{"num_hidden_layers": 10, "hidden_size": 128, "num_attention_heads": 4, "num_key_value_heads": 4, "head_dim": 32, "intermediate_size": 320, "vocab_size": 2048, "hidden_act": "swiglu", "norm": "rmsnorm", "norm_place": "pre", "norm_eps": 1e-06, "positions": "rope", "rope_theta": 10000.0, "rope_fraction": 1.0, "qk_norm": false, "attn_scale": 0.177, "bias": "none", "tie_word_embeddings": false, "parallel_block": false, "init": "normal", "init_std_qkv": 0.034, "init_std_o": 0.034, "init_std_up": 0.034, "init_std_down": 0.0215, "optimizer": "muon_variant", "learning_rate": 0.0103, "lr_mult_down": 0.7, "beta1": 0.95, "lr_head": 0.00753, "warmup_steps": 200, "schedule": "wsd", "decay_fraction": 0.779, "decay_shape": "linear", "final_lr_fraction": 0.1, "batch_tokens": 16384, "max_seq_len": 512, "doc_mask": true, "train_tokens": 118400000, "max_steps": 7227, "dataset": "wikipedia_en"}
Each number is 128 + 24 x the weight over its row's rms, rounded and kept within 0 to 255. Layers, rows and columns count from 0. The size above them is the row's rms in percent of the matrix's.

# layer 7 MLP up, 320x128, rms 0.226, rows 93-292, columns 64-95
size [ 86 106 105 114 112 100 104 102 101 108  97 104  84 102 102  88  87 104 107 101 107 101  77  94 101  88  99  94 104  89 104  89 100 101  92 105 108 108 108 102 100  92  95  92  97 102  93 109 105  94 109  95  98 103  98  99 107 102  93 102 105 101  92  91 105 101 107 107  99  99 107 107  95  92  97 102 106  91 107  92  93  89 103  89  99 104  96 101 104  99  91  94  91 112 112 102 114  92  94  98  99 102 107  80 101  97  96 102  95 105 102 102 106 113 112  97 103  97 114  98 110  96  92  96 100 116 106 100 107  95 100  97 100  91  94 104  95 113 102 109  99  90 107 103  94 103  93  95 113 101  98  92  88  89  83 100  96 103 106 110  96  96 100 102  86  99 102  83 106 114  93 105 110 109 114 104  99  95 104  92 101 102  97 102  94  97 101 107 103  94  97 101  93 113 108  94 100 103  94  89]
[[139  93 123 112 139 134 114  67 111 153 134 153 119 160 133 120 134  93 113 105  87 113 153 152 151  95 103 106 109 163 115  71]
 [119 150 143 163 114 131 118 122 149 169 149 179 140 154  98 110 113  99 129 106 114  64 147 126  96 192 113 128 154 130 153 134]
 [ 82  75 142 136 119 132 147 195 138 115 147 141 141 112 117 153 124 131 140  74 104 148 168 114  99 148 140 136 133 159 144 133]
 [102 128  89 117 118  88 123 154 119 139 135 180 131 110 129 169 151 125 116 176  87 145 109 112 168 108 156 136 120 156 107 131]
 [115 145 129 151 156  75 105 176 137 141  84 161 125 120 148 140 116 117 129 144 113 148 128 130 156 128 143 121 132 138 133 158]
 [119  97 152 156 136 108 146 118 101  98 128 144 111 127 124 182 185 147 122 133 134 122 158 141 134 106  83 109 127 158 118 145]
 [136 121 110 129 133  91 106 139 103 119 127 103 107 108  61 122 174 174 145 126  91  94  75  86 115 133 144 168 113 142 142 124]
 [137 113 158 126 184 134 110 115 150 137 155 117 128 106 138 164 142 165 120 130 131  88 123 137 148 139 123 134 136 111 105  92]
 [138 141 163 130 132 121 136 139 109 143 128 139 102 107 100 109 162 131 136 104 150 106 124 129 130 148  98 135 119 135 124 148]
 [187 129 133 110  83 130 113 123  98 137  99 125 120 106 148 115 168 111  70 175 115  67 133 162 136 103 134 168 115 125 150 134]
 [141 112 108 138 106 117 108 132 143 138 109 102 185 104 109 122 112 143 130 132 122 106 152 172  93  90 100 157 205 122 128 113]
 [117 213 101 151 119 117  99 132 127 153 129 101 117  88 149 157 165 115 145 153 112 153 118 125 126 117  93 129 138 173 101 122]
 [129 116 129 131  71 128  96 109 114  96 109  86 111  90 128  92 148 135 122 130  74 152 129 142  88 147 109 119 148 133 162  85]
 [114 169 151 109 117 147 153 134 158 125 108  93 124  90 107 124 114 129 110 113 158 143 102 115 111  84  75 150 120 129 189 132]
 [143 158 147 113 114 127 175 139 138 171 124  99 101 100 148  80 141 119 112 118  95 141 123 148 106  93 132 108 113  97  82 141]
 [118 100 113 183 141 156  99 112 134 141 138 132 140  84 112 104 156 130  92 154 145 117 122 103 123 142 109 150 127 153 135 147]
 [113 126 116  97 135 166 172 162 129 130 169  96 148 102 113  82  96 125 146 151 101 113 146 116 125  88  98 124  89 199 127  98]
 [105 126 134 159 136 132  88 125 161 104 191 124 135 150  88  78 110 114 130  85  95 153 125 144 112 123 109 147 126 145 133 139]
 [119 126 110 102 143 148 135 131  78 129 134  75 119 148 101 126 124 113 113 181 121 131 137 146 126 107 143 126 104 183  90 175]
 [158 121 103 136 146 139 104 134 100 126 117 140 120 142 127 108 162 115 113  86 133 119 107 139 101 144 152 153 144 163 116 158]
 [140 116 129 112  99  84 159 131 109 130 143 109 116  92 168 115 133 150  97 151 100 108 121 149 171  87 121 109  77 103 193 186]
 [143 118 136 141 156 104 117 107  90 113 115 133 152 126 149  92 186 112 127 129 122 180 113 120 148 113 111 159 171 150 124 124]
 [145 158 119 103 181 124  77 138 112 126 135 142 123 124 137 157 151 133 118 144 147 110 149  96 104 109 117 110 159 159 110 122]
 [115 166  79 110 131 111 137 133 140 118 119  93 141 147 133 114 131  82 145 116 150 114 106 114  90 140 129 127 114 121 175 144]
 [109 144  93 108 154 119 124 117 105 117 148 138 133 151 172 105 119 176  87 111 155  76 122 143 155 144 121 147 127 141 102 114]
 [110 138 121  91 121 146 107 128 204 152 118  88 139 152  96 131 146 138 126 150 165 114 130 107  93 144 134 143 140 133 159 142]
 [137 119 139 108 148 142 149  82 156 168 101 131 111 129 119 106 100 141 126 141 146 124 159 146 107 142  97  98 153 107 110 129]
 [125 117  80 127 106 117 161 149  86 146 101 146 110 130 171 118 198 105 115 149 151 165 169 155 131 107 100 146  77 146 112 127]
 [153 132 117 105 147 120  80  72 150 144 136 101  99 184  99 149 149 159 126  95 117 151 115 140  81 123 101 108 119 115 135 168]
 [146 123 121 102 102 102 151 166 130 179 140 151 142 146 129 142 117 144 149 143 132 152 118 135 160 120 107 120 129 129 131 143]
 [112 151 117 127 146 145 115 162 142 140 118 148 176 132  92 148  91 136 124  86 132 144 156 128  58 153 144 135 129 137 109 112]
 [122 156 134 116 132 126 122 158 136 138 107 134 143 151 123  76 125  87 115 132 140 107 127 141 122 163 118 108 126 101 108 177]
 [158 116  94 145 119 110 143 146 118 126 100  97 115 136 141 112 123 130 124 142 124 125  96 143 131 153 143  69 221 144 158 117]
 [168 103 117 111 155 177 144 105 113 135 124  93 121 175 123 107 152 118  86 130 175 106 116 143 138  95 154 127 110 164  99 103]
 [143 118 137 147 134 113 127 149 108 138 137 118 128  51 130 142 133 117 140  81 154 124 126 154 162 132 102 102 106  96 149  88]
 [154 160 166 126  93 171  94 134 153 117 119 133 139 112 112 101 119  87 117 140 113 139 149 167 117  89  78 108 131 106 103  93]
 [118 137 119 100 134 133  95 125  80 137 117 138 136 118 126 127 106 192 130  94  82 130  90 126 115 149 162  90 146 135 144 142]
 [166 151 105 113 125 149 123 124 136 162 107 114 142 119 114 142 138 119 138  94 190 137 116 121 125 116 176 131 125 147 139 160]
 [133 145 130 114 106  89  76 131 124 139 141 116 151 161  89 138 115 108 128 119 154 122 167 131 102 115 136 147 119 109 137 125]
 [161 139 150 143 127 117 153 184  87 135 130 110 106 132 151 142 117 138 160 155 118 142 151 159 140 143 158  90 177 153 148 144]
 [151 111 119 166 101 143 116 115 182 127 123 137 142 116 125 116 147 127 148 127  62  79 120  92  93 128 130  68 152 137 100 169]
 [106 145 176 137 114  97 119 106 104 125 102 106 131 110 112 118 147 176 150 138 160 148 142 113  52 140 102 135 158 132 115 100]
 [ 84  95 148 122 122 150 117 139 185 138 118 120 119 153 151 124 130 142 157 132  99 116 158 117 158 171 119 176 168 150 133 131]
 [119 147  91 118  91 154 120  95 103 118 125 120 160 120 148 117 134 153 136 154 153 119 114 144 132  72 120  85 138 142 104  99]
 [ 95 134 112 119 137 129 126 155  89 129  92 117  78 137 149 129 145 133 126 184 119 113 112 191 109 147  78 138 147 124 102  95]
 [117 117 118 147 145 158 168 130 139 169 120  96 101 136 117 127 122 114 132 121 129 100 149 158 198 148 158  61 142 143 161  81]
 [120 134 137 157 153 144 118 136 120 138 145 138  97 125 141 138 123 147 103 106 108 137 129 184 123 119 142 102 130 221 124 156]
 [112 109 119 123 143 117 129 103 110 108 172 119 112 113 112 145 120 186 120 123 131 143 125 133 142 106 142 170 117 156 141  82]
 [124 146 121 128 143 109 108 130 127 138 168 159 132 180 108 136 135 143 111 112 109 138 123 130 128 181 152 110 156 118 141 157]
 [167 118  98 124 111 142 147 144 119 117 121 110 120 105 126 161 102 138 120 111 138 126 145 124 136 133  89 116 105  99 102  92]
 [127  97 130 126 110 130 119 144 116 164 116 130 116  96 121 101 110 122  87 123  86  95 130 128 131 129  86 110  59 122 120  99]
 [133  73 122 130 124 133 128  81 141 147 104 113 131 102 132 167 113 119 118 100 103 120  68  91 116 114 144 107 129  97 130 168]
 [124 144 135 135 147 106 106 170  99 165 101 201 139 177 127 108 141 113 131 111 132 124  91 131 169 124 144 110 106 109 144 115]
 [116 151  77  97 115 130 156 124 121 151 128 152 118 161 128 139 130 112 107 164  91  81 138 154 157 133  99 148 106  84 132 119]
 [ 96 114 187 109 167 107 121  92 134 126  74 145 173 117 133 125 145 117 116  89 117 126 123 145 136 144 125 111  96  99 121 147]
 [ 97 164 104 122 115 176 151 132 134 153 129 116 145 139 108 105 158 119 101 118 118 127  87 102 180 136 124 178 118 155 100 138]
 [151 123 147 119 124 118 128 128 146 139 128 146 133 115 135 118 125 110 147 102 112 102 109 108 107 108 132 124 106 113 173 161]
 [127 151 142 132  90 118 138 138 175 140 165 142 182  83 173 113 130 136 109 156 146 136 126 127 114 122 123  93  87 132 122 166]
 [153 134 134 130 114 105 117 148 147 140 146 121  91  87 111 138 158 142 126 111 117 150 121  62 113 145 163 136 126 162 152 120]
 [119 144 115 129 108 101 143 107 153 104  98  90 127  93 142 112 138 105 114 154 154 158 130 190 140 132 127 120 119 138 141 181]
 [132 137 108 110 105 111 118 111 170 116 131 113 112 120 146 125 107 115 141 128 106 124 152 168 148 104 180 134 111 146 156 126]
 [123 127 146 120 107 130 111 135 126  99 105 128  94 144 117 115 164 124 109  97 150 137 110 151 122 155 150 170 142 120 144 111]
 [133 123 126 109 122 129  92  83  99 154 108 139  81 137 106 117 122 104 120 103 105 116 114 136  75 172  92 158 129 156  85 121]
 [135 129 131 150 132 137 152  86 160 148 107 151 157 174 127 144  98 120 110  94 154  94 137  96 114 128 109 128 112 163 118 124]
 [124 127  95 120 134 112 143 167 107 138  98 104 166 103  90  86 125 115 154 145 107 114 125 125 103 163 126 104 137 161 136 135]
 [163 109 153  92 120 103 131 143 171 129  79 107 141 112 115 122 138 160 115  69 135 165 133 174 127 121  98  71 125 134  91 103]
 [111 141 155  87 128 130 103 142 117 152 120 134 106 103 139  82 133 110 116 114 125 136 180 125 145  61 148 140 154 134  96 133]
 [132 103 128 112 170 126 107 137 149 154 137 125 153 143 111 130 126 180 161 123 123 167 105 118 147 121 158 115 122 141 128 122]
 [148 110 120 150 128 112 129 118 173 193 153 116 112 105 172 134 128 143 145  83 113  95  96 120 138 137 134 125 103 158 107 170]
 [135 106 117 115 109 146 173 155 115 118 165  89 127 136 122 166  97 115 159 165 131 102 128 145 127 105  87 151 155 130 121 105]
 [128 114  89 124 132 109 123 117 136  70 171 119 145 151 122 139  65 124 132 134 113 137 159 155 113 185 125 177 116 114 131 146]
 [165 120 126 166  86 140 107 145  95  75 114 109 140 109 109 114 125 186  94 142 160 133 124 159 120 106 120 118 105  97 171 168]
 [132 111 136 132 168  87 134 155 126 126 156  82 154 119 127 145  89 145  73 123 104 112 126 147 124 115 108  82 105  99 156 113]
 [144 122 176 109 134  84 169  81 152 128 105 133 132 171 131 101  88 137 157 112 138  99 155 122 115 115 146 139 119 114 141 108]
 [151 174 123 102  90 136 111 117 126 118 127 103  95 149 137 119 118 118 138 135 149 143 101  82 137 143 143 185 146 108 135 140]
 [115 121 176 140 134 118 142 138 144 149 137 128 158 120 124 115 133 119 146  80 155 127 127 117 115 117 160 115 174 135 117 118]
 [126 139 130 119 126 167 102 148 145 106 101 109 145 120 128  97 203 124 124 114 131  95 170 146 150 115 132 192 115 158 119 119]
 [151  81 183  97 113 160 126 107 139 127 139 141 151 112  87 137 132 105 145 131 154 113 128 111 143 117 115 135 119 104 161 109]
 [110 137 167  97 142 115  80 133 153 122 154  93  86 159 117  88 156 148 118 133 150 149 166 146 124 111 144 172 132 145 111 131]
 [172 163 119 143 105 188 127 136 178  95 116 129 116 132 122 126 126 105 128 140 135 124 150 140 146 121 100 136 104 102 106 119]
 [138 113 169  86 131 120 165 133 147 145 111 139 158  96 110 143 157 118 138 168  98 178 122 130 141  95 111 148 132 125 151 138]
 [121 158 138 100 185 147  91  89 131 142 122 147 166 168 118 139  75 108 121 122 166  92 162 112 121 164 128 135 131 117 120  98]
 [ 97 129 124 168 134 144 126 132 135 150 155 135 182 164 129 118 138 112 150 157 102 144 128 104 118 169 148 161 116 115 128 104]
 [180 150 128 199 148 127 101  92 103  94 110 149 143  92 108 123 146 167 146 117 155 144 166 109  88 139  83 110 146  98  94 147]
 [130 139 142 161 155 128 118 107 129 165 117 135 112 132 106 138 178 109  62 135 118 113 134 139  93 176  88 148 127 142 136 109]
 [102  71 132 108 162 130  95 124 110  86 124 109 105 164 137 151 104 119 171 115 137  98 117 115 102 157 150 113 156 103 141 100]
 [112  89  89 133 123 132 129 126 113 136  89 131 137 155 148 142 192 118 132 115 151 123 104 113 143 103 149 147 164 129  96 116]
 [117 118 114 125 108 113 142 153 131 112 117  99 166  88  81 140 111 139 127 115 123 161 127 134 159 133 124  73 141 142  92 138]
 [155 134 168 128 113 147 154 180 152 116 159 104 130 130 114 106 151 145 146 114 178 120 145 111 174  97 123 113 106 154 141 144]
 [113 141 136  88 126 100 123 120  99 136 136 135 133 131 121 113  79 121  97 195 107 114  91  80  99 143 125 135 129 112 126  84]
 [105 166 144 161 123 160 107 136 123 131 111 159 143 105 112 149 142 122 112 100 126 116  87 112 123 126 152 145 102 111 119 119]
 [135 122 127 114 159 151  75 162  94 115 142 124 122 130 142  97 139 124 122 168  91 173  78 142 154  94 118 137 140 122 137 137]
 [109 155 136 112 134 106 179 117 120 128 159 122 169  99 114 141 182 131 123 134 125 115 109  84 141 119 122 131 145 143 124 119]
 [159 144 121 119 129 120 119 149 162 138 128 128 106 122 123 184 157 118 157 121  84 137  89 137 125 159 114 115 150 160  53 106]
 [141 130 139 122 153 144 121 124 105 117 170 123 128 120 142 131 116 118 134 121  98 160 103 145 146 111  87 131 121 150 118 135]
 [143 142 119 130 129  91 152 132 101 104 111 132 122 132 129 162 148 157 117 117 127 165 155 138 124 106  90 158 144 150 122 129]
 [136 100 130  91 122 141 149 134 138 163 100 118  81 158 123 117 144 163 114  93 124 125 145 132 124 103 177 145 140 134 128 134]
 [131  88 156 102 113 147 115 119  94 154 161 120 123 109 141 111 115 122 154 189 125  89 129 146 114 110  64 128 117 101  93 130]
 [134 137  96 101 100  99 148 128 136 127 116 124 130  87 121 120 145 119 135 103 136 122 142 116 139 130 127 110 103 109 132  72]
 [ 78 115 141 142 144 104  91  95 127 105 114  95 108 110  93 130 142 142  90 131 144 117 119 107 169 136 101 138 138  87 108 149]
 [145 173 132 113 141 101 144  60 129  99 100 136 156 143 106 129 119 105 132 111 101 155  95 157  81 163 101 122  95  97 104 132]
 [157 121  96 126 161 143 139 129 128 175 132 152 136 103 183 130 180 156 149 142 127 123 120 103 133 137 105 186 118 129  96 178]
 [121 141 129 134 130 161  91 127 150 150 147  55 142 160 129 168 148 159 108 122 138 136 119 107 112 167 115 100 117 135 135  85]
 [118 153 147 130 132 105 121 129 111 113 134 116 135 158  83 138 113 177  91  95 129 100 113 114 117  82 141 112 131 131 106 134]
 [106 117 167 164 140 135 162 142 141 129 113 151 102 158 142 147 115 121  95 137 131 125 134 122 102 143 146 155 121 104 142 111]
 [138 145 109 155 113 112 100 125 128 107  99 132 161 190 135 136 122 104 117  80  99 121 126 160 100 126 135  99 102 175 104 142]
 [136  91 116 108 151 146 128  74 128 138 111 129 128 136 159 114 143 129  90 130  77 125 133 138 163 145 157 110 129 103  97 111]
 [111 154 138 104 132 170  86 146 135 114 132 163 127 132 130 126 203 133 100 178 132 123  68 128 133 112 146 139 145 100 151 141]
 [139 166  98 140 125 151  54 142 129 123 149 136 165 116  73 176 133 117 160  93 104 157 143 177  84  98 136 130 149 139 132 121]
 [125 120  94 140 141 131  94 119 140 128 169 146 176 161 103 120 139  80 117 145 159 104 145  95  98 116 132 117 159 132 124 144]
 [172 124 109 131 163 143 153 161 144 110 135 116 134 120 114 133 145 100  38 177 114 110 142 119 137 128 168 131 111 139 167 113]
 [120 124 113  71 187 160 108 129 125 139 119 128 137 130 106 131 156 137  92 142  98 118 115 115 185 108 128 139 195 109 123 121]
 [110 119 174 151 109 168 159 142  95 109 138 112 129 124  92 103  98 163 121 146  83 131 106 118 124 156 100 153 106 140 108 174]
 [ 60 114 156 134 142 132 123 144 161 165 134 117 136 122 136  84  98  99  97 104 136 109 103 167 121 133 142 135 118 136 133 105]
 [109 106  98 140 136 117  78  79  91 107 125  97 126 132 138 134 172  84 122  99 171 135 174 147 121 116 155 173 123 124 131 173]
 [121 171 120 103 133 157 111 113 118 182 137 100 125  98 129 143 113 158 163 105 177 157 130 120 118 111 104  96 127 125 153  88]
 [155  97 172 133 128 106 132 116 139 151 118 109 151 144 129 137 126 132 130 120 120  95 115 155  99 128 149  94 108  95 139  98]
 [128 160 179 137 113 139 163 112  99 116  59 179 130 101 110 128 133 101 127 124 159 101 134 135 114 139 121 140  95  93  82 144]
 [114 106 126 102 104  94 103 111 169 121 132 129 126 158 146 129 149 115 158 149  87 118 132 102 112 124 168 142 149 101  75 140]
 [105 141 196 109 166 122 139 126  93 136 108 173 106 118 104 129 158 114 146  97 121  94 137 136  96 146 155 132 142 133 154 105]
 [109 160 138  95 161 138 133 143  85  94 113 168 163 143 107 153 134  80 132 127 144 137 131 126 130 133 163 161 140 131 102 122]
 [116 145 121 152  98 142 163 159  97 113 127 141 145 120 130 137 103 170 119 168 139 128 116 129 135  67  90 165 154 118  86 148]
 [139 100 128 130 109 131 133 185 157 113 153  86 171 117 134 120 126 110 114 139  94 107 130 133 102 143 167 115 154 121 161 108]
 [124 131 114 119 109  54 127 119 133 145 123  89 130 167 102 120 117 119 155 143 109 130 115 138 162 136  83 125 108 157 139 126]
 [128 147 132 130 156 111 142 145 115  99  77 151  77 139  77 117 117 163 125 138 115 121 132 144 180 127 133 121 145 130 128 113]
 [152 102 135 153 117 114 129 160 119 126 110 139 141 163 141  87 142 179 103 126 178 147 167 129  96 130 134 156 132 107 114 125]
 [145 119 104 122 162 124 144  84 133 163  99 151 179 102 131 107 152 122 139  81 100 141 164  98 143  77 106 119 121 129 140 113]
 [126 142 122 144 144 150 164 137 128 161 117 127 111 147 157 131 174 152 146 119 143 119 130 133  85 125 181 150 153 105 103 139]
 [146 109 130 133  89 138 149 119 114  91 130 128 143 134 160 161 124 120 135 103 102 103 115 110 117 121 150 129 117 122  89 137]
 [151 194 108 127  90 118 117 110 138  91 101 165 153 144 139 113 143 139 118 146 116 142 147 100 132 146 132  73 131 115 134 107]
 [ 96 117 128 103 159 157 111 144 141 166 102 131 153 108 162 145  92 158 116 106  88 130 130  87 143 128 100 137 122 137 115 127]
 [106 132 106 128 130 134 127 147 141 146 139 129 118 116 140 132 129 133  88 146 188 141 152 111 147 100 134 140 190 129 117 133]
 [134 155 106 108  69 147  78 131 121 129 123 117 132 125 129 146 158 117 145 131 132  99 115 129 137 145 121 145 111 103 159 137]
 [136 145 118 156 112 118  76  95 101 102 143 126 119 126 114 155 137 111  98 124  89  56 157 156 103  98 110 114 120 142 126 125]
 [148 161 120 142 151 151 125 180  95 130  78 143 166 168 124 132 116 173 130 149 129 119 169 118 124 111 134 140 110 144 140 109]
 [136 129 123 171 114 131 179 171 141 130 115 146 164 107 144 175  99 129 139 153 156 151 133 111 149 158  99 140 148 122 124  77]
 [106 164 201  92 125 109 116 113 163 150 144 172 168 102 133 133 157 124 127 132 136 123 139 108 113 111 130 147 118  94 147 160]
 [108 126 143 122 122  82  77 127 143  55 107 135 167 138 116 110 119 139 121 146 153 101 139 124 163 129 162 133 116 165 152 132]
 [118  90 136 142 132  86 108 117 117 107 113 171 136 100 100 178 131 117 142 141 140 164 172 113 148 116 119 102 112 148 152 142]
 [146 122 141 126 106 136 134  89  76 152 137 113  84 140 125 150 137 112 186 116  71  88 114 107 103 145 121 120  82 116  91 151]
 [133  84 150 120 111 105 120 121  92 128 125 105 120 155 118 138 171  89 132 152 150 125 105 157 133 131 104 155 103 105 116 140]
 [173 156 126  98 130 141 117 138 157 125 135 140 139 148 121 119 112  84 106 119 143 114 105 114 155 136 160 145 140 156 100  91]
 [148 111 107 151 130 132  94 141 121 142 115 106 150 162 171 139 101 123 135 168 171  74 120 128  89  86  95 139 117 145 126 133]
 [126 121 104 149 136  93 159 128 138 118 158 120 125  90 106  91 137 110 168 146 158 141 128 103 117 162 116 133 135 144 159 108]
 [134 112 133  87 163  94 143 116 135  84 128 117  79 105 131 158 117 118 134 149  94 168 123 114 176 140 120 149 123 125 117 127]
 [ 95  98 149 113 128 113 127 108 104  96 147 110 120 127  88  99 164 116 129 138  82 125 121 146 167 121 104  92 162 171 122 106]
 [149 131 159 108 110 113 130 134 145 145 114 133 142 124 153 111 100 139 149  89 130 132 135 121 144 151 132 137 127 123 113 127]
 [157 147 128 102 120 105 131 113 122 153 136 108 130  95 134 148 121 177 107 117 158 127  90  87 100 107 167 136 117 118 168 161]
 [123 151 133 156 175 109 151 190 158 128  98 110 144 132 157  72 108 158 159 105 123 116 173 110 108 137  95 152 170 138 134 156]
 [144 147  87 102 157  90  90 118 116 101 110 101 115 110 149 127 111 116 170 166 117 118 100  85 103 148 117 113 176 157 114 122]
 [118 140 161 105 118 118 160 142 149 125 168 124 133 133 169 146  70 141 153 115 118 143 122 122 100 136 141 148 105 135 125 126]
 [138 119 147 119 136 125 139 116 134 142 132 123 111 105 118 149  91 187 103 141 130 130  76 155 138 135 135 135 109 141 151  82]
 [208 168 160 145  86 135 108 111 144 111 124 122 155 108 110 142 141 136 112 137  95 108  94 143 139 155 166 166 137 113 120 140]
 [131 116 116 126  76 135 132 134 107 132 120 167 114 135 159 103 155 143 132 122 161 125 114 109  84 113 122 127 162 105 131 109]
 [ 80 152 173  85 104 157  86 157 125 116 112 159 190 133 163 137 138 157 107 116 115 114  97 147 128  66 114 128 121 114 103 126]
 [132 105 110 165 132 157 167 122 139 123  95  95 127 115 161  96 110 153 116 162 115 106 127 142 119 103 111 140 174 138 127 134]
 [117 128 164 112 129 133 142 123 100 133 142 160  86  68 130 136 145 136 118 166 142 123 115 168 119 132 115 121 191  89 126 126]
 [117 175 123 143 120 133 111 130 128 146  99  93 130  96 121 123 112 137 122 102 108  97 142 136  99 117 113 125 108 122 173 131]
 [155 122 128 104 133 133 131 126 164 137 123 166  68 128 131 116 143 108  97 131 152 134 134 134 114 113 135 119 108 117 130 103]
 [ 82 166 131  88 140 124 112 106 117  84 122 140 189 111 118 128 121 161 110 141 129 153 122 161 164 112 194 136 105 122 113 110]
 [112  85 121  98 111 134 131  97 131 168  81 149 157 108 146 135 121 100 154  88 120 160 145 151 135 121 142 166 116 119  81 108]
 [ 67  92 139  84 118 108 104 132 141 108 115 161 128 166 124 151 143 122 165 143  93 154 152 140 129 153 106 156 116 162 121  90]
 [129 106  83 117  88 146 119 133 158 100 130  90 131 145 106 138 119  96 140 157 114 141 134 118 101  84  90 148 142 146 113 126]
 [151 118 163 126  87 142 136 140 126 181 102 102 113  42 157 119 139 165 124 107 112 128 110 140  94  96  75 124 111 175 126  88]
 [131 121 171 147 158 112 165 104 119 132 118 117  93 134 134 144 116 113 121 101 156 124 135 129 155 102 145 133 105  98 120 113]
 [107 148 140  95  77 124 159 189 108  87 119 113 113 154 104 126 116 145 106 162 117 140 150 120 130 136 118 121 119 103 139 154]
 [100 111 123 117 127 127 139 125 112 149 164 152 133 146 151 107  73 123 142 129 135 170 153 169 144 156 142 105 148 163 139 111]
 [116 147 141  97 147 138 111 123 112 100 127 127 141 111 136 126  89 143 125 140  90 130 155 137  89 139  84 131 139 151 147 167]
 [119 113 151 117 123  69 137 147  62 137 148 111 137 124 164  95 118 115 133 149  71 147 106  93 101 112  98 127 128 120 131 149]
 [146 145 116  95 134 103 153 145  89 143 120 118 108 120 128 119 147 103 119 177 118 139 122 142 126 148 131 104 187  88 179 101]
 [131 125 151 107 122 114 140 135 103 144 121 134 135 132 139 153 153 111 120 104 145 119 136 127 117 112 185 133 127 118 135 133]
 [104 169 143 143 160  99 193 127 109 136 157 151 150 103  62 147 100 135 138 137 107  89 129 128 132 113 107 125 123 142 110 107]
 [132  87 129 110 146  99 126 100 165 146  89 103 114 152 106 119 170 126 101 148 124 144 155 157 144 106 124 128 139 125 151 136]
 [ 94 146 136 177 124 139 165 127 117 112 135  91 101 128 127 144 107 131 106 134 129 129 132  91 169 157 195 141 116 155  90 108]
 [103 151 139 117 125 103 131 152 110 128 128 132  82 120 121 134 124 141 163 144 137 114 124 171 143 132 137 119  96 159 140 155]
 [128 141 127 134  80 152  98  99 121 152 156  72 135 127 135 122 125 114 168 157 166 130 113 131  78 150 144 100 148 117 126 138]
 [176 153 132 105 159 115 182 117 126 133  82 137 111 148 177 112 129  97 122 136  79 118 149 117 106 114 111 139 153 104  92  97]
 [136 129  82 122 117 137 124 124 110 158  95 131 159 131 152 136 130 156 109 113 124 116 123 134 118 163 103  73 117 190 107  98]
 [148 104 124 151 137  96 123 113 149 118 134 147 137  92 189 119 153 156  82 113  92 145 134 113  88 128 109 135 138  98  73 140]
 [124 118 179 157 134  93 124  97 112 150  92 158 102 152 132 141 140 141 137 113  99 121  95 124  87 144  97 117 113  95 116 111]
 [100 124 141 149 151 151 124  80 110 151 103 113 103 166 143  98 133 172 115 120 146 155 152 111 100 166  89 131 135 141 127 127]
 [160  92 156 171 131 151 140 119 153 114 168 125 101 121 161 134 149 120 121 113 145 111 129 134 116 107  74  87 149 147 160 127]
 [171 140 157 164 133  36 136 167 113 142 116 142 102 116 137  93 145 108 126 110 167 131 125 107 108 122 120  99 143  52 147 119]
 [117  98 101 134 175 110 144 161 132 116  98 121 118 121  92 164  70 163 123 119 144 155 111 132 111 120  87 115 155 146 159 122]
 [118 133 139 110 149 155 185 134 142 156 181 161 111 134 139 110 113 101 102 163 120 150 101 120 138 153 113 148 107  93 130 160]
 [116  88  62 155 161 133 136 131 114 113 136 127 123  94 109 142 138 106  88  96 121 112 145 142  98 119 114 115 102 155 160 149]
 [139 122 138 113 138  95 135 112 147 109 114 111 127  84 149 133 128 143 106 141 121 150 131 152 142 126 131  90 120 118 125 145]
 [166  94 171 125 146 153  94 162 105 170 109 113 106 123  99 147  83 131 143 103 135 154 161 119 118 102  79 117 132 154 127 120]
 [106 109 165  84 121 174 110 127  96 122 118 133 148 137 107 131 137 132 159 138 160 155 102 122  80 114 151 141 109  89  87  93]
 [177 116 122 135 116 124 139 132 118  67 147 142 133 113 153 108 103  94  78 108 144 185 164 154  70 124 128 130 121 130 133  86]
 [145 102 120  84 109 118 134  94 117  98 172 112 129 204  94  84 166 118 111 122 161 151 160 131 125 126  94 161 104 100 170 115]
 [ 89  79 102 111 109 144 148  91 110 153 118 147 194  77 117 160 134  99 156 125 115 137 119 123 122 124 108 182 124 109  86 144]
 [116 118 110 134 106 138 133 124 126 175 180 148 134 145 150 107 135 156 137 132 164 129 117 138 151 132 132 124 142 118 148 141]
 [103 148 118 110 127 113 105 123 164  76 122 151 154 104  53 156 132 121 102 132  78 122 106  98 124 159 125  82 155 166  83 141]
 [165 145 125 114 101 146 135 123 109 129 125 127  85 154 147 136 114 144 138 151  89  75 163 140  76 118 117 122 158 141 115 133]
 [120 182 121  89 173 164 120 121 102 159 113 109 168 120 123 140  96 144 127 104 125 128 122 171 169 142 123 115 116 124 122 128]
 [136 146 172 129 130 112 108 164 126 142 106 139 105 152  93 119 122  81 130  92 138 104 150 128 143  72 115 186  95 160 122 101]
 [134 166 135 188 111 145 118  91 168 130 109 149 134 133 143 135 144  56 100 143 152 160 109 114 124 111 127 155  87 100 122 121]
 [120 101 154 122 154 125 102  99 146 111  85 107 149 119  90 170 115 143 103 121 144 125  78 155 141 108 107 114 171 104  96 130]
 [116 147 160 110 147 138 141 123 176  93 116 136 125 174 107 158 156 135  94 116  80 121 124 150 123  76 118 150 119 127 113 101]]